Weights of a small GPT-style language model, trained from scratch on English Wikipedia.
Size: 18 layers, vocabulary 4058, 6.87M parameters.
Architecture: LayerNorm before each block, biases, untied embeddings, attention and MLP in parallel.
Training: a variant of Adam for these matrices, 148M tokens.
Each number is 500 + 25 x the weight over its row's rms, rounded and kept within 0 to 999. Layers, rows and columns count from 0. Numbers have three digits each. The size before them is the row's rms in percent of the matrix's.

# layer 12 MLP up, 640x160, rms 0.034, rows 49-135, columns 0-79
174:518463524476492465477512469538518524515506473529530501501528525456503500519516521467506502475510451494515495492486472519486492519488480462510515453492487494469463480538534495512481504493486540533494512520521545487503469490446525515489495535
165:549515540489525501543476521531510530561459462516496532475452533518522489482549472501523514514501463491547500510496499464541461466497529460499509504515460503532537492433468473495514489486534533545500473515487505483530466535524491495502530524
130:466469510510539521504462442504480517514528476515474505476509483503503464521550512531499456507441516536520506513496480486509483484527525519464502481558506481481485483516512508515538504490474502515470504498494530519515496456509493506530522523
007:477507519532550475528476517507501498538494491541538511519504466524498543501527516504488514528515507500517521490529509506490525498557502503516529532503512506535514508531559530478512520514533534497547508507497556532537505498479483511500508495
008:465500448478472462487496503486505432514483503477504510469472452520484515495493494502454488480481485482446478486474509505462458505505470467493467477485469502476490470477476478487468459474475487499491479481496487468484495504470488498465489490
006:471487524523504465511510491445505509502501477476462474494479487481510500461501452458469482506489498480453476523479489523475484501481514469526495472490472489451513479488447486494473503491501477493487478468525527444500531453472478489475460501
006:492486499542520514480476457514489505481491544555580501499476525512514510520456519453477506464488505518533490478503525481486526508528467516520542484575526495508539519502528461488496483488527497484505470499468485496488478536525515529479509487
006:519498446516511465537498472510502508466515535464521475478486532494466512485468502511454487523514513519515456530522491481464517480473458492453490488490484456503514468489508496509516482534485546499501476481463499492528511470522518503479484513
006:517508502483516522511540528573468532543521516516527508493496510523506514544466507491528526467495483478586508510488502463542491505487493569492506535536527524507485523495484488528440495529538492473514521539489496509501517520524515450500545505
171:514494476455518502525489532542467545494503466507510508518546467539470431483490548517496502533511479489483540498491562512509515484532507532475434491475526497494466514489500500509499557509506499497496486522462519458509468518486471491518505481
168:531502523482502498504511495535527519502532481508538484521469475486470520534527504512487497484513454502466524525511446510467507514498471519547548528494464517531465465507506482500468496502470496515526496525508506472488497502523488511466488526
007:509470548495497504498493526473488529509537439502449511498501523526478474486536447533501460477503496488531495528493520490472491492472520462510454514482529534494444524500438495514504475488486504502498523496475518517514506471528503479517531532
164:500496457458497509478439490523488524484539519505546533513491456488519507520520501438518490508496505540475501512494518520517489510473518469536492477518539490492442520509501508477530509476463495470544490530450507541471495557502496499480486499
007:497470496507536492504494493485508521504484509499521535522522512538497522520513477529471483520460490514461504517493506519522531502498512490565499462535508536504479503479486532521516507457502455520493500558531484506507511497511536512505549505
152:535476479430508510479520444506517534511536488529478485472450437486499460499516490468513501493557495481520506523509473503484496444518493545495524475481501522446496467480466504535552524512497500487507478516510517468484511472487480497485485523
008:527471494466473457481465515514466494475507478468459461475502511504490501466486482501480476459476491480496485488469479462460502492477470475466465489472484456489463494494462496490500475499500486494504485469454498486499492477476477455502468483
166:488506486496492526525498523455464533508504499499488497466482477519517505462457542481491487568501468487495520549549508502479509479460514465481464439502517536530484510498509506559476544515482505491504502600511513505529514507534524526490489494
169:480517516507513456513533511536477514555480463467488506461476492529509519519535537475531487515491521528457542512537519521514478427483491522491475443469511513522489503458472465523575484525526505525513493532490538498477512505518542494500487489
006:521482498503492438542475528520511505525519498487490460505456494467465546449504455535506511501479481516460479502474465522484477475502477505475487524434504492495479465527508496491467468528473516498525480484487511510522518477464474478476480471
009:539526503551529506542542488505517513543513548541518500517526494495523534530513553503504523539523519498505511498525514499505523519513475525518532501519499512512502505506504516525522507511522538522532519512495512545514522522524515520530528520
006:495512466535534488527521469512499503521531560461514522543484545541482497518475499477487519444458494522499485495502499505497488494477460504475533474543511478518522477510469495532507491489480487487492486541526495433458497463501551498466544504
012:454467517448469499442489484517454494465479479468490506476476465515472464492463498484496481490487468474513492486476473471511458472467508472483482475505487472470495461470499481484471486472489479480478484488465481478473481485496476484487504486
007:456487453498491466497479461513497497502472471472520486464469452516520451502498499486474487463491513471508500507489501518501458485468525482468462473531497458478528480478508477468528481493479533457487484468512498453508450460484494494456484523
144:491492473451492476524522509507466473534475485513501468526476478518518474540488557518521473525513490511466538526486506458466467515462488477492512529510520500485521498475447540510524466473506513515522538515494516520502491480516524517523519446
006:508531450495446475507509476465534457472506493479476481474463465483512512494486514517480521539478469500452490472471501494517446501509486479443497490468490495518512495480528479474497484483509510500497474512518480490464480499485452475476458495
145:495494506479514545499535515495452550502501521479483468504508506482492503498522518503501458560508458509479502492534485498468553473504518455499468495484484467512495510498508500487528464441489489455496511506448526486526500515473498475457513534
007:490540491511527491490494516511518500529477530523522505510489469496485538499532513532503509564522513513502496479545492510542489505535525504513518535501481523551549484494577524508527503502504524494502521529519498529541506474499490510481531530
175:482505545525506467511525516521472493484479459493497485543537517519456513585510552513486481534466509466526538519532488518457435495497515524486536436533452494461506469519496473553543466518480503515531483488488494488493441482488478524505497492
009:489487475501470450479475473503493472498514484469486444480460484471476516491475488463475474506475488494479466484481445489480472466489455494481495491487450472491496490470501475464474487508484514464499464497481468473492467459468462473455501476
167:469492532450482511464505490492513486487500450471466480501512492472466449518538508521520475455501522471495489502538562530506511525484495537469493505500483499473448462504512522504538505504504505437492482510494497494475486521536538496485463542
006:510497444520486513451486487506522469470539533510494484457474522500532474492528485475551489484483511524528480490524532531512463481496470560468528514488493527474503463501467507515531499521488509474526459448497516471463499469479502454489471463
008:521477497536489446478455494500465476519507521491524442492493489484493503508486479449512473487465487506507500468510469486493462499489448526483517517499443485500494477481510475471500487518491499463502467476490488476503466449453500446475468479
011:517497540518526531493506534506532531494536477510490536506519514529512512515510499559523514530518499525534509547528507532535517503499541503531525509503523543506526496519531505515510529512506498530510535511509520521528529504527502537531534542
142:481497514512470526520463493506473504457485489528495521507529512537512479477500462518532442510528471530545522487520510516542531485503458477499525508518507493492452481483502493500470489487511491454507479507510506476541503488506512492509528529
006:546512520533488514513503519499524493487548495555496483514443488467526529492532526533508529529508503513479459503492537498485509527522464497504509521458486501539504515515491483470500474538530496527521540485476505548513524572491495545505516524
100:485499490465506543486521491454483569480541466528525538513453435497477512480521513513487490534573480543463481483501483498474532460516486536475521500538506471489538471480453514499490521493470502451498512473490500494509528486507512493494495518
009:478500465478470471481488471514465503466530458498492495502447484466503492460457494462456507473483493466516499458492496469478461465472463507459495476469482449475507468487478454477458454504495539472515478476482516469459491468489483486481476482
165:508509496532507476515498510552480471471502452507528487510509444491477532532560467489494513540521493525486525530520504490508520473496507524516470497511508505520490538497496480529541486487480491481524501484518468558454488521497503532480485531
007:510449524475514523490517490517527478477502512472501533466517502531517509513492478527538479449472461487552533530505485507520479464483509560541468502476520542491443496491498473544498530496496469496498490499490490482482512499515511507516437440
198:485521560458459433466486480511510503516476487496505550512534503469503497486494545526501485536484490515531509504530528497504470549502490486478521537506488508491480505449492495485524521530495490516546479499497505498514452453507474533480524514
027:473500515495502541459515479509492526514516450488483535508518476547459462503508526525524500529495472508547470527514474520531498452450547497519522503517469501482509443493558522516481515463542525490504470508494514479508511476521511490520493512
006:479439490540510488535476490465514494470490475531465518481444484487509528495499478497507480429464492499512517501526511502479482459491489511491500503499467517459529464485527440509492496505485492478502487498476526459498488444499501515478494482
009:515517506519542503516502506518524513524502506528534510522507513522547541506548517506543521513513516484548530494529529526515502497542496552520514556521494523528524512541541517524538522522512529493539519509530547504547514497506538509502511505
008:493479468442515487501513426482461523498470484481509512500485522505496505510462486468483494492471463504494471524506479523541497457479497530518484480510478489463514457488516485541478533450498467470486471537523481454448477477511502476461495469
180:493523516506485456512500497485498487537522516476492519478496518554502505532517525541470485533490520503531491528513494513524436501492484507477549521487439494498498511471516519525440514518503480505511467478474496522509445465501527519457482513
007:462503522458513519497521506498540497442477480499489530452507479511526474534478524507519485500507510488514537528511479504517508464478524480496499486503521539439510497453525457484502535482482499504475498507477495463508476525525475507506482513
149:452501519486483508481533508512506483550511502517478506503508477466491513510454541508502527478495506506472481540498504506470465489505501439495501494464505501486477476456484466499508456493514536483472486531484498498502468506516496543455515522
008:455483464476496467516476501476504461503473510502486491499500460519430465495502505489464498519474441488479492453460479486486490473524490482507488459506506514485481523448482484445493498436497489495480478532519481525507482496473468486486484467
008:474495518473506508491526485525504533498530451497497550457488487519531487500488497512545496521515473480566484554497495506545455434477541533500484523509493499486489479485529482506474517505513535482514493477507532479493476474548464487505498511
006:506543439480477510491544490494497501459509554504495496523481520460550517511471522501479526510507486506486460476489535456493507535496486528469519502500494492511531473489488490501467468531511482531501511480525471467455524517496529481507509532
006:511490521467509531490505472506488493527498472484536517526530497504488467478476521479473523524512492502478521482502495513539522497522478476525508481527529538471492487502482517523473492461487492488492492534495518562459504555558508507461560490
006:478491532484543510488480523532463578489488496492503512507523478555435471522470493516461504502500499484531464519497466469530524463492527463518504467528530458503531497476500535493494511488502489514477527547469498558548467483494507535515540510
159:500471495450496505533512509484494507440491492507499498519538503514538475488490516521505545488505513496545516509500522517501511492483516440514474479474482479504447525530506508468513550530563529460503488494470487492517499486503448525503484494
011:470486488465480487447495469504463513464519436458480509473481483511478472483457490480486476510480460478540474518486474483531464443442511485497485480496470470480515435464487486492447485484498487474485478500483501470486489469518481485467509494
007:524459501502505455518474463475486491514513477482469444506505488441477523463487490465458481519478483479456483505488446491490543484491466497542500477467432481504466485486476511485491482479497463487498483493485489515482516489484486492505504451
010:493489460492469474488473437489481467482484490465496461477482482449461498473463498472465485523490475491466464486499469480511486471474465473460478485487466456486493459456503477493480490494463502467482470485474470483475462468493463478461474479
095:490509541509479500505512526456538512507511451559464516506531453526479479475515505542492526495520473505526459523474528510491506447530495476487497466531488490473496513469541502530522542486526546481491523507498488464501474472512547499474520548
006:541488496488479513491524490480476509490548484489510511467505548526536506501486478504519494518505497528518497538497511478504486495455502538487476520472477525485494480508452462524457460526524498476497509473471513487484534515593493502494535532
162:497482490491509472509469500561469484493514443530507521553498504515532479516485522503551504472506502480463564481519518489532523484508487547558473506487461480521505491486501509483484475514489497500503486517478505522469477500487501520498492519
009:460490442476469465493487478469473485480474477506484474470464495468500497454493490478472492488474467467487487463457496483482468470496489500459477493464497463470463502467472476475472474477464506476513480485488498476476476462472468452469462488
171:449497529481506491500504506520451502502486539442564502498483482515517507511498539486507508502489437461536574493527497501470534497481484492479554499517487499529498492475502450518545514523480529512471516523503518483526475467497523501548521530
006:483534505487456533462528443472485496515483491485528484519529494474467482509471513480478511523525508493471516483505495477549486483515513493531516507505483515503555478478483504495448531462460498477476518538495500513480500483495471511456510508
163:530499488521509504535556522518475516517498464522521517460545509503495489482491479509509513492549445500492518510507471574482476493458484475542511481508506509554485486500513467480525537502504508474501491572458495480515480498492490496455477470
009:497485508514478451511484457474463495496500464489536472466492488488491493484447508463480472487463500463504491469462473481492484466500474535505491473507481459508483511495482482488459480475497516482498460465481514481483492477506460468466451472
170:498497519451496521510475501495443534491501505503549489524533506489508497530505507499530489497463487471536512548498503528492510542498503555468533499498504509508449510490463512450544493518468518499504492525452541522476427483526511524469532486
164:491507470491503482520496515549508503489506485445498505538499495524488492538514506529502510516497509505493542567502475500501489511459467513506511481525468450508452488484487497558539483474531549464481532506479504493502543517503483496506483520
006:498462472491514457486464488459501460480493463478457532487516508513497523466483500533425476498458466476480483505496473478475519478487511470495474468439467505500468485506507495494509489459490497493508507477475487461495521467496504512508493477
006:511512457513483518443507413535493504473488517481507509490472471504510475501428542487477486516514535486510519467493518513545492501483502507478509467554494454536546514478490508508536479490478496465481507496519478486477500503532519519461495463
006:533495489545502445536510496496521450559525516504541462449474509502526510524487504493530474474489506523457500490511518530464493519518487531482503514503494508482503500496536438503494521506455510484519467482533521455477483485496506468449486498
170:469469530496511492517476530548512512515516515507489473507513487509493543562554511502486519491545499503510572536508553503493468498479455490512502485472457513486461441472505459500508497510532498519489514551519523508475517516472510516508488522
164:489473466544468511526496504503528488472499510493494511567501534497499492508487493500497510509527467506525503518481509511486452505492483489491480520532485500472508469469491514490519468481525483499546499528491484500474474477524507535477501514
008:499495515483539521511519546541516539468510494519499544507513549520503514522530507542548501484494503510543499542502500509522535472490544509520514506526533530526501502507527512530503527499505492538526498495494516514523522500509509497557535507
162:525476463489517466518515483504483511495525457519486533520515491529443495535526510487496479463542449501535530477513484498523479485522484492542500498480500524529510464501521456503470495483511508519522466539472494501539452463553522501531531458
006:523489520486505514471441517496458505463470529521506488501514510512446469480462480474491473476475508515500517447494485498511528513511488493482511463530496490502519518458501524510524491457474481507461469534461464493477495479485532498491503468
007:528515484518516492512510534486511487496537477525510513476470508504563521508524489531473511446502537512485537508545530530442492510484514485466481493459523519467517496517474466496508465545510523485525513489497547477491499501490492527516463546
008:484509458526502485455475458510488495515503491499522464463481470458540494487509533474508503527504464469530503480522506482508475460485457536487533503484473509485511464475534487480502517503515543457535472484487499485494468468486484482488447490
153:475501514476473529511502507475470511488486510468492506484483500523502497473492534495540472496516491480485512534492491498499532517489462469534483522472514509522469505492497460459515444517445533468547535542453557568514499501503476504537483516
008:488526449500477457509480512470528447488479526519488457480461466462520504482509518504470509483485491474451509458487513501458483513524467501476510482474491486492486530476528465439502482498478540508515488484506463465502462512434480485484447495
008:503483468470496471516508467494498496480508542491508476469481537469511491491505493490511491486502511492499502499513504490463493490495481536485514512491474469480467505483419505487515471495480516500511471481510506473525485487488515452491449495
007:530464450502499469490469478480484478514483504483507453456486511485507508486495497491495478453476502449484505483471508513442515524508455499474483490501456495494454513490481499485528473503449511483518492455479502460506486477465515462470485474
007:504495484482517487486465550497527475509510436526471522488476491505523555462546458546496483464489494488503505510524519554476513473488488463455473517477525540491487483523542501517527505496498513485542500489495499476484491472478480489483493501
124:460490514452468521472475496472539507516479489546499462529528491496493472485489531514485498479500521551455507508530498451499500476514473502499433503470519478535522508463474477503491564488566502485462505495468493531518514485490550543510476490
007:507490506520475552444479541508543483446526506514476508491493501528499443511531512500546501500509495550499497529508495523493490509479497490501521503497479515485522489479460510462550499471486449518460495499454466506510471536492516519533501503
136:506509491529508513507487523498508499519489526508510480525473446491495445477473494526483473478521498515542499471487487502524469488474465455488516529505510500471482475528479492538501509451543508469510492503498464498555490495498505510505484507
157:478532503511497536506541523498541520490510527466541523495485515485469473551531506465520487485493484419492502495469509552506493478481503477475512479495464498485527470481483490498548510467550509523520515497477479521517458495514510477509469521
007:514500496477487502502515450511528444568516518483496489442506452516484469516470499495526492483519520509455495497514491524504452493482482507516478506472476488454500468527508460516483515482479487467475487459533480480461502524480469512470463456
009:523468474481466497531478462472474470480503454480459470484476527453497505446471489470495488487480463481481474486494486462473509455472455496485481491459472496491475464501510452504443480504494476479487465490477496498446502480489496487469512468
# layer 12 MLP down (transposed), 640x160, rms 0.0297, rows 49-134, columns 0-79
168:491505451515546507496466503461497487474494525520540482489475503520509520447500498457488522521524496484523520503490519534492509497507467553499500456543508462508536520554482500483513516480476560536499481512466536516525519518529508495486468494
151:544492498489467469474492503523533490467533501497519484478543469486532507506530494535502496477511513476466448508487495504535494524508484521476457509506531490508487492538499483528502507535478483458425499491491482488518510487508500492488493498
140:513517518515490485504488530505500467475488492474469524505496491472510540486486502470493547520493491496498466499484518480466530522483513475510531519443534533518528508471497505490496487474476508473509452481497499493521498502502539488496500460
006:529506490474540558500513539517507523495523529488508520533533521486502496519533512514480483508495524520513495537507539529534523548535489505490533485491505502473475503540505456541521522516486478547509527503547521530449505485461514557518484508
006:496497469476517502510508503518504567497513507542518492514542523478495488490490542462487456517471525494507509527502505503537484496462468519472482472554486498509504485558543514478504545529514485516548485484496526515478505480501508452527502528
006:466453482518454514469470488516497482494479499473538501463522504436541498506470520488510500514456505510479496464518489457503492494517496481485485507539544459516503529489512496548490538510488481509533494503460501520462476486483510434520477506
006:488507465489476457553481545488477463503533513481453492523487515454510457478504501524493494526499500413507496531500467496519473473484509484505479514468454482456485436502528537507503506513530514481531508463519486497467483495502468471529489472
006:530507496490518524515495521504518459529508523544524538497479476467533521495454490481514514531445495466502498495529504513527477531513519470481509515502517525480520476507530544491495518521501443464541568524509493482500513561475516502537513469
006:447530509510508476485467472505513475453510522523455496507503543528501461472532509528505492494535497521485516532516488483481490450494484467502467518505436473489479466497465499460469470448518507522465518479501453476516466512508474521513518477
164:477505504528487498490525514526504513461470488501487549524491475466482483507476527505488514460491509491482514494542490478473472494471520525495525492521485484466533465527451517496536496466499538488474488483532548552496487511458562470490484483
169:472521468487507480496459549510487498496495478485466542471471433484513470450464512487517513530476518518493461473518547471508518469503512483504487456510504509502493490485501501525484524520481496532493484509484474541508475518493544491528510505
007:511496473528487510493498479497488472472445484483512524468520475496501527490443513500515520472472499561494535482498500484467495505509522468492516491505487472501526480462509506472490493489480473491492495558452498489496516488456524511478491491
149:529462482542498481497495502538490437497511533515451505490506521477498539471518522518494486491510485512554503523514492475496513504533441491501520492485511517493507509473516492516535521514465539533497527527552533485486502519515505486490519521
007:499504487516452497502516542523483529517520523506501484492497487464494491560487508491525479476538507505535519524513512509470512513496523509482479524524480497516504486460544514463512564539526529536502463542498507531501468474508498445529478567
151:499518512527489477526485544509491504539449510542488470463516486546474505516467506506508461487483472519526470490521440453520490551516503466498492512488509467507492511523478494521517508495513511501486494506471475509529534501540504463528491503
007:525512521518524555506513501491511496505478479531530528506511484549505528505499494525526550524454491532481497521542527502529515520494531494520542481467500509478539500500509524499465517496488526515490545547505508484507540511476524527488535499
159:528473518516517478520528512548533500555517461470496440505512470508461526502479450530508508478483534504565505498475508494492476499525464497505508524500495462510490464488456521499534455471525494498480504483491498472491523482494533502477537496
160:487529489480475543505467489467441482495537474493490503539512518468464505513481478542525505537539483493508466486498528488510437466500524496435541502487530509512481500491485469457509514461482548506512489507537499468517521504487494493516480494
006:499499518460562559452506469525501501472473500521528514481493507528509504523454538476515499513458532511490455513554544477502478541502521495447555481514510505477522517492488460529480487459518474506512545505493506460501504499478517533491531508
006:493499475432471471451488515535489528516502516517490503499500544538499493458548486532508464477535471503495502512513500524529495494492496508456464526515487525497519529557516497479483514514518531523483460485505520518497481530494517527482507504
006:481516509507472524509503490512498514506566519534490490472484478462539490512508526505558491538509511484513510496501481518494511471498528514498472558540529511522484500512512512494486535483529516490514525507538481529533513542549439470530490537
007:496527517523504487523473485460499485479537537525456483548508515510537505486545498519503512495499479524465487511483508504490495515478475509523478524474508469501478512498475504503484501497455489500537511481513469477538462511515477485526464492
007:528508455520455554526501505478531470511537540487488534529511502429507448485523523524510478490469499479499503464501490520517524510558489502529509481477513502519469517509523512512516509517497443515564529491507486542486555514499497452554477489
150:522512522527511542484508508519475474489494497488513506492517537498483530467524455528495471484431511520512535480517496508479512498502537479494517470471502507510489517500556488505483540563483520470480479500427503471501467512484500507516507473
006:453465502474532477468512477465489502512478504513507505519508516529502495486503491444507465486460495447466474517507485481558505510471490527480513476479476487489491487518462551498475510505465476476505513440495499475483508505480492478475525455
146:493535491542500445496463496496523466537529481478533506485483520479532518484508458521479510495521539516524487504499478505541470540488475551479519504498518519519496439523513525538502530505480516493459527494510447490485553481504488490503508468
005:468487503491529552466494506505504530510508530520519501505488506512514484503504515490492483498471508482466483500519531522491526555521446515474483495490510511438456479528458484494515513502457442540536527435519514481497450501469495524491476489
168:488528492520510514504511467488475489527517489494541460509464486530489507458524468471501534491492508479460469513452559470538489493518487513443511457521438509533468494523539480539458508520538511556487500470484490494495493486483486516484469479
007:493523528477537517478511526510524516492496521502518517521485537505525465530537518544513500503493538486492492531551519501534518545523500493503527505520523523502515493529488528543509520477506487520508560498525500517525520553528482543484541498
172:509502511509488531465484511465526523512539519540474514497488506545511529555489516464502488503499531512505515535510529485425529502504503493513499473465501482478492453504448498503462489510497482459500502551488498554530524512527453480512490476
005:473517500520530511498462535505530489510499478513526498493505512485497488516452496517523472498518538468491536492490471482524517542541482484499498480499536528546511544529498478537510501479525518506484527482548492529462507524535472549500540461
007:475506495466519514484491520515546533509480502521509539514497523481511478479520498539514507500506553456465497511528483471503540500546499482510490479492509500491516500558467501523526477454528505515498544483516487528460541530523453579474542493
006:498480522540520493507483487480493478487460538468511515505486492482520497519442527465484504479451549509510475504500513492469485528512502475473515504485505485492472511416517527488489488504494501506518481519487474469499466476466508475482488487
148:507542496516453455479488451522451484507519512489483476514462498513498491504483479506491527483533529470490492495497532452516455481462498505496528487525460504561562501494481510524528478520499474532470525473487489501497510552553479524526478531
008:482480506469532459482489502489499493472452496457519492503524504521487491499487513463497478476449515465489480497495492495501472485467513486452482478505462490481486476463489493481479483496487468468488476464473509464475500477428507471502509471
092:544463483503498523505479504519495483535465524478494513496503526515520517494498468492510488507468507456535534506482520514496486517513518463505482488442483579478506523498577495517527545506517488515483510509482485511535492514491497500516477493
007:524492541493497507504467488504531428466501501501496496494537525465498496477518529472573501519450496498479488480488503503504476456488506499470471478503520524506470528514490459546507479499457439448522518467512458496486501508496483495508507474
166:505490509441508497500526508482495506534490509512502503455517538528492475477470481490521479498478477474549464476509471465490490518527506491513546488486487478478496494476450531469485511501555477492519495505458519433567512471484473497501510489
007:503544457549495478495474485506491492493484479501496457502506485508458472513462472487480495480547526480476499522466518442468500501544504486513519489504492478497503496449483467479471448486522525506446482534499464480485490484529482513474519536
208:506504566474535453506520475455521511539465492519519514500475492492511511448517507465511451480480514536494471503508480486493527495501446497521479519527533528497475504502499512508508521491515496500526529455512461525493540515490474493539502470
027:539501477538497486531482540508497480509512541489529475514511518482554514520509477489503456499499538489481546466487545492475516524528472496511481523474522481509509534510474510510514501520455422496500518471486504554498484504496451503506491484
006:465530479505497494484516502510513483469490504436499490496525488435452458519464506481515484492448529510511482490446484465495491495541517479442480473508517509471467535493473471504512465495524467509504510465530474498421453472504486542506482513
007:479505461497483510469472513506509484480525491463453492468523494473451467524517473509478473475507514533496504492482478487500534479512497511482496455476507487482473504520451440507519490487502509523457511461532477527421486489513498528493512494
007:469519491547480510516488505517464466515547548517489451473472507481514502558507482490527477503550523464532510501466517472476507508520452497482479521529505478492477521475497493479507518521500521501487523488521465549542448490534475454501482525
178:535507450485489548499471526486494543495501470513499477485507512451546492505497478500542528469493470518470477527498501573528539466469480512510540490499532528509526493505529507518529472516496494473528548541484521492477527493501463493485457502
006:478513484555477461520482489477508505504520511472493499530517494477484471512517487500440468470571495480541486511464502510512453542509485520511471534514489468500505501486513524504516482554515489497541469515509462536498481486532507480509486477
152:530510502518482482497488512499476516502554454448466477498491509516488516530487480533500535492493549460497502477485468490496564507461496567505501546490462499499482511570523504518523498491475474537529520513517520516526483472499534537521504476
007:518504463505510532480554501507485538519512512539518527501523528532506517512548495497480456479541518511485501572523540536524532558500500515502519531527486493490523479561501508516494536523515517547508461497489525510478488459532508519508519566
007:508532505547508510525445492500498418492508560447509479527515514489540482519503500523511497491495524519488536479512522494486498546568489478508502486497518465500492528489467485543516464504512450497518548504493458519519502518510512509515502454
006:490497576517498510527470513521503479520531531532533464505509510521491490502517501501530508533526512485525513510519489516527520480471518517480472572498480549542503510491498519490535545514538553499499512466525498500553493539519498450505536496
006:520481497510496451527509527520473543492503531493471490479496532516508542506524505473521477488559487502544538518495519502497486500463488531498505486547490476519515476507542503465495525525524525470537475525476493551565481494485500480537452505
006:549529497522493537510543482483500473505539556515515537521474504500524519495517502498498524485515476518503489515518522555480517543507484481521500552468482507455456475484526506474483525495476494523503497511522471498509483500481499521494469538
170:522478485509472496490478498519493498516510486478502502513478519517515513533534502504476454485501520500515532510490520498521486487474489512497541513492534503478533491500470540502520500464466484475455531502500441541512507515491525469475464520
008:501520516550496506529449496469506462510521578511499497527493501460549496522508512505520500497477521529501511495493519503480509518530464483476466532518520466494450501471478507498501514504466466500524500478495440511508445519496499473533476489
005:492487513466483506451496527550453494499439486477510519488476505511494521528512470521503490486521492535497490482540520496503524490502524483474507489516516481460550515490505465491469516496468528524465467533465498513510442472466500523464487538
005:483506510492522494515509524502506460521477527527477500505441519489534514517529493508523484516482500458487475490532502500534495558531487514484510494520515495485517504502471523509500492537506466473547581470505512517547515557510494488526500465
094:533504448537503515487483481514486471495492547463527494493506507484539524476501504471506422502483506485503550440505526490522492536478521504493503509456537508528513495531464495488530465497450457519534507480494502554487508496492488498529507471
007:493512527519496470518449501512498479480491502504490507504522491466487510515454473470529530499481501498507537503487489456490465494512518471479472501537500474516518498485513530474517506489502463478483523528491463484512456527465505490508519436
164:522525501519509479536512490477536515471491527483465491458481512544454522471492494486508486532484466527515503493483464487494536505495498425475518474537494457474445554473502492503515540488549470510506498470520506473545516462501477484520484491
005:497521481526517551486483481505501426504528505502500516482537535527495486502524537511538470521515509542466488508550518512529520538511525514514507499500463523480487502523486491552476501511513522501507542474498492479476535500530560497519549499
153:501498471538488507501483498521487461434535512499491528509492534475498480496499476462508543510482562497511499504463529500490473490486519526510517499489534454495537487500504502566453538515531476499532473512525549512471529538446463481502484494
006:504496466517484483521485486492494501529527541524503511496493529526529537480543508483514471547531456491492498502478506512510488519505475502524487514553518456477468491504515519525511519511495511498522480476492503527533503532504501479529477497
166:461474504495484516493522487479457476517481506459511493518502525519491491509565543504485530543478480496485475493512478474530504486512513494514491537498468531495477507521449487469496491519509504515480520462476485515475548535498501503521477488
007:498505445473448492482491503520509448516503530456468522510525524477511464497552479490486486497508486479497521524515520518515501484549493482508519479499511460480463459513520493536502480521502475475489524494480483542452493519476514513546502490
165:500513465495500483493520506496536523474496470466462494500517486533512478537536495497502532532513516490508533434499538492487496448454480509514493515475487516491540496518491468519465500482488510481504518539508443487456521504502508502458480518
163:524516534467503510495541505483503458524453502508513512511529455511493543558521508534536493528513488497499480498487472507502478458484500431487476513499517539478526486502522487471481522482523459506525501477526517523505480496495466501519530477
005:496501502482502550497509542523474505507501512513510492513512454464472510555476485484515506491483497554486489518494560520504523507521513507468495526528509506488497474482531505478498530541466494518469519536502510486487475483476533502467505537
006:466504498509485508549500529456548460539531535507462496533487490451514465513555464499507501514489453440491510496487488531513558467544496501530491493486523502510447459494518494498497507499491484490549491468517493526514513515512487466533481513
006:480503443478492486477512504503510528485491487489486504477512479454480484489501499474496468519488534452501509508516489469506494497563488481480500456532509484514523489531498501500516453509560485493515515522497506542470570514524479503520511474
169:556510463501480506523472515497520465516535521481495511501496492476510502501494539476475541532476536527512462504481454484498516492543529526476529510498514475489541533457526515518503450526473483503488486498480463479497495465534488499497527513
163:515495523509485504472498513516494484502538469501488491503502470519481518499498503474491492500517521497463503505477485467502523481487497530499495519462468485519511542536509463558496514499485486468495477490511531459558540578480477483483510488
006:520532529572501518509486480504492480530512508492523476501485469521503480517477511491509500505535524507535525479507522529463498533510507480503509528450503517490527505455486484507498509496504519511496539536524466476520512470544505511502506514
158:489532527438421503487491497504489527522484497488510483512501514489481522499520534491563551464459498504488479541490484531531498499505497463521517497547476442510492517485462498460487510500500477475459474466478508481487566479489499528530516475
006:498500514491463510527523501473531509510485471525487538498482467486504525517500447510481532494497460487492495518468511505480490490489516484521485527481522495469486446493511487487479506502495508476474500508537516506512467493524449547473487533
007:532511494506492517509520506528533513507478491478526522514569515457473511486488529456533526512428525479511503480477498492529475488519514515493519469518487518533495541514533535520524496513503469475512516515496500531475576505456517479521538472
007:501483501487516499484447526495535462501513526502473504520516546501489491509520476535500419477500534486464506505503474520550515517522504504497489514474508487502485522531467506551501493518503486523486514432527493537460489522524491538485541471
156:515555535497506486490461526513578476520508470473496492494538518516478476507495497509493511466463529505510491511498511476477447462472487492492511491513502465531504493477497466517519562492533472476494522476496462435486504495511492514487496486
007:483474482474513491483537476488507516516495468489525522531530499527477473489511518498479464506521525486499453517512489527540513477466501532496506499473486517485507488540488524520507498525514501472495489469507528492452555466522506509480530502
006:498507500493450507504472528514505471503519441486483495494492486467461485514504454508520516476539465514504500491517475461496488491472521473501454473486507530518491493524479480523489495484507511477434508475491471500463546519528495506507528499
006:488498445487492493500497519479507482496474462480469525475505459469439498490478451518474478496472450506477484511486466508519518462493509470507504456438476489476517423504511489445477480506504509489452501538491506505449549487482480526493525501
006:505491504509561536522513493496526500476453493488522493510500488495486490555439539480509489504449544544524494487494518510505465521486521539482554454473499503497517522467487497509495500516498469507514539522530525507506534469474520513492516504
122:532500495500504492484474486481465471470459514492499508480504516506511547492486520454494538519539476495517504479499484492524471530479500518491558512482476503483495469473488522501517478519392522532518544524533473512477453491550505494479548484
006:488505533501507441555508506453505540529492483486547518525512492498516497543450510529464485450504549467518490500460462469479508520484513486523490515510522530512517512504498544483502528491518533498495465484517516494497501495534478508482493497
139:505502480475476484499459485508545493493517495507495468525514500495502510528505515455515537487525499514478457563500521501505489496470524494499479547514523519519488510507466524477518480505506456503498476515503482526483529505505479506507462519
163:490449489484515524544499469491480481554493517513489465492475523511493523476496488515497510498513495512511462513519494493512543486534497542523516557457492499492492535455483486525476490535462509456507504490514514487493463497501470483468558517
007:513509463491488478503498485524507536486507507504503472507515491493504479495511504495467507515524514465479505506481508457460489474579476508534519463566543466534521551506504485498511478466515479514494444534485521525535505500510481468506472507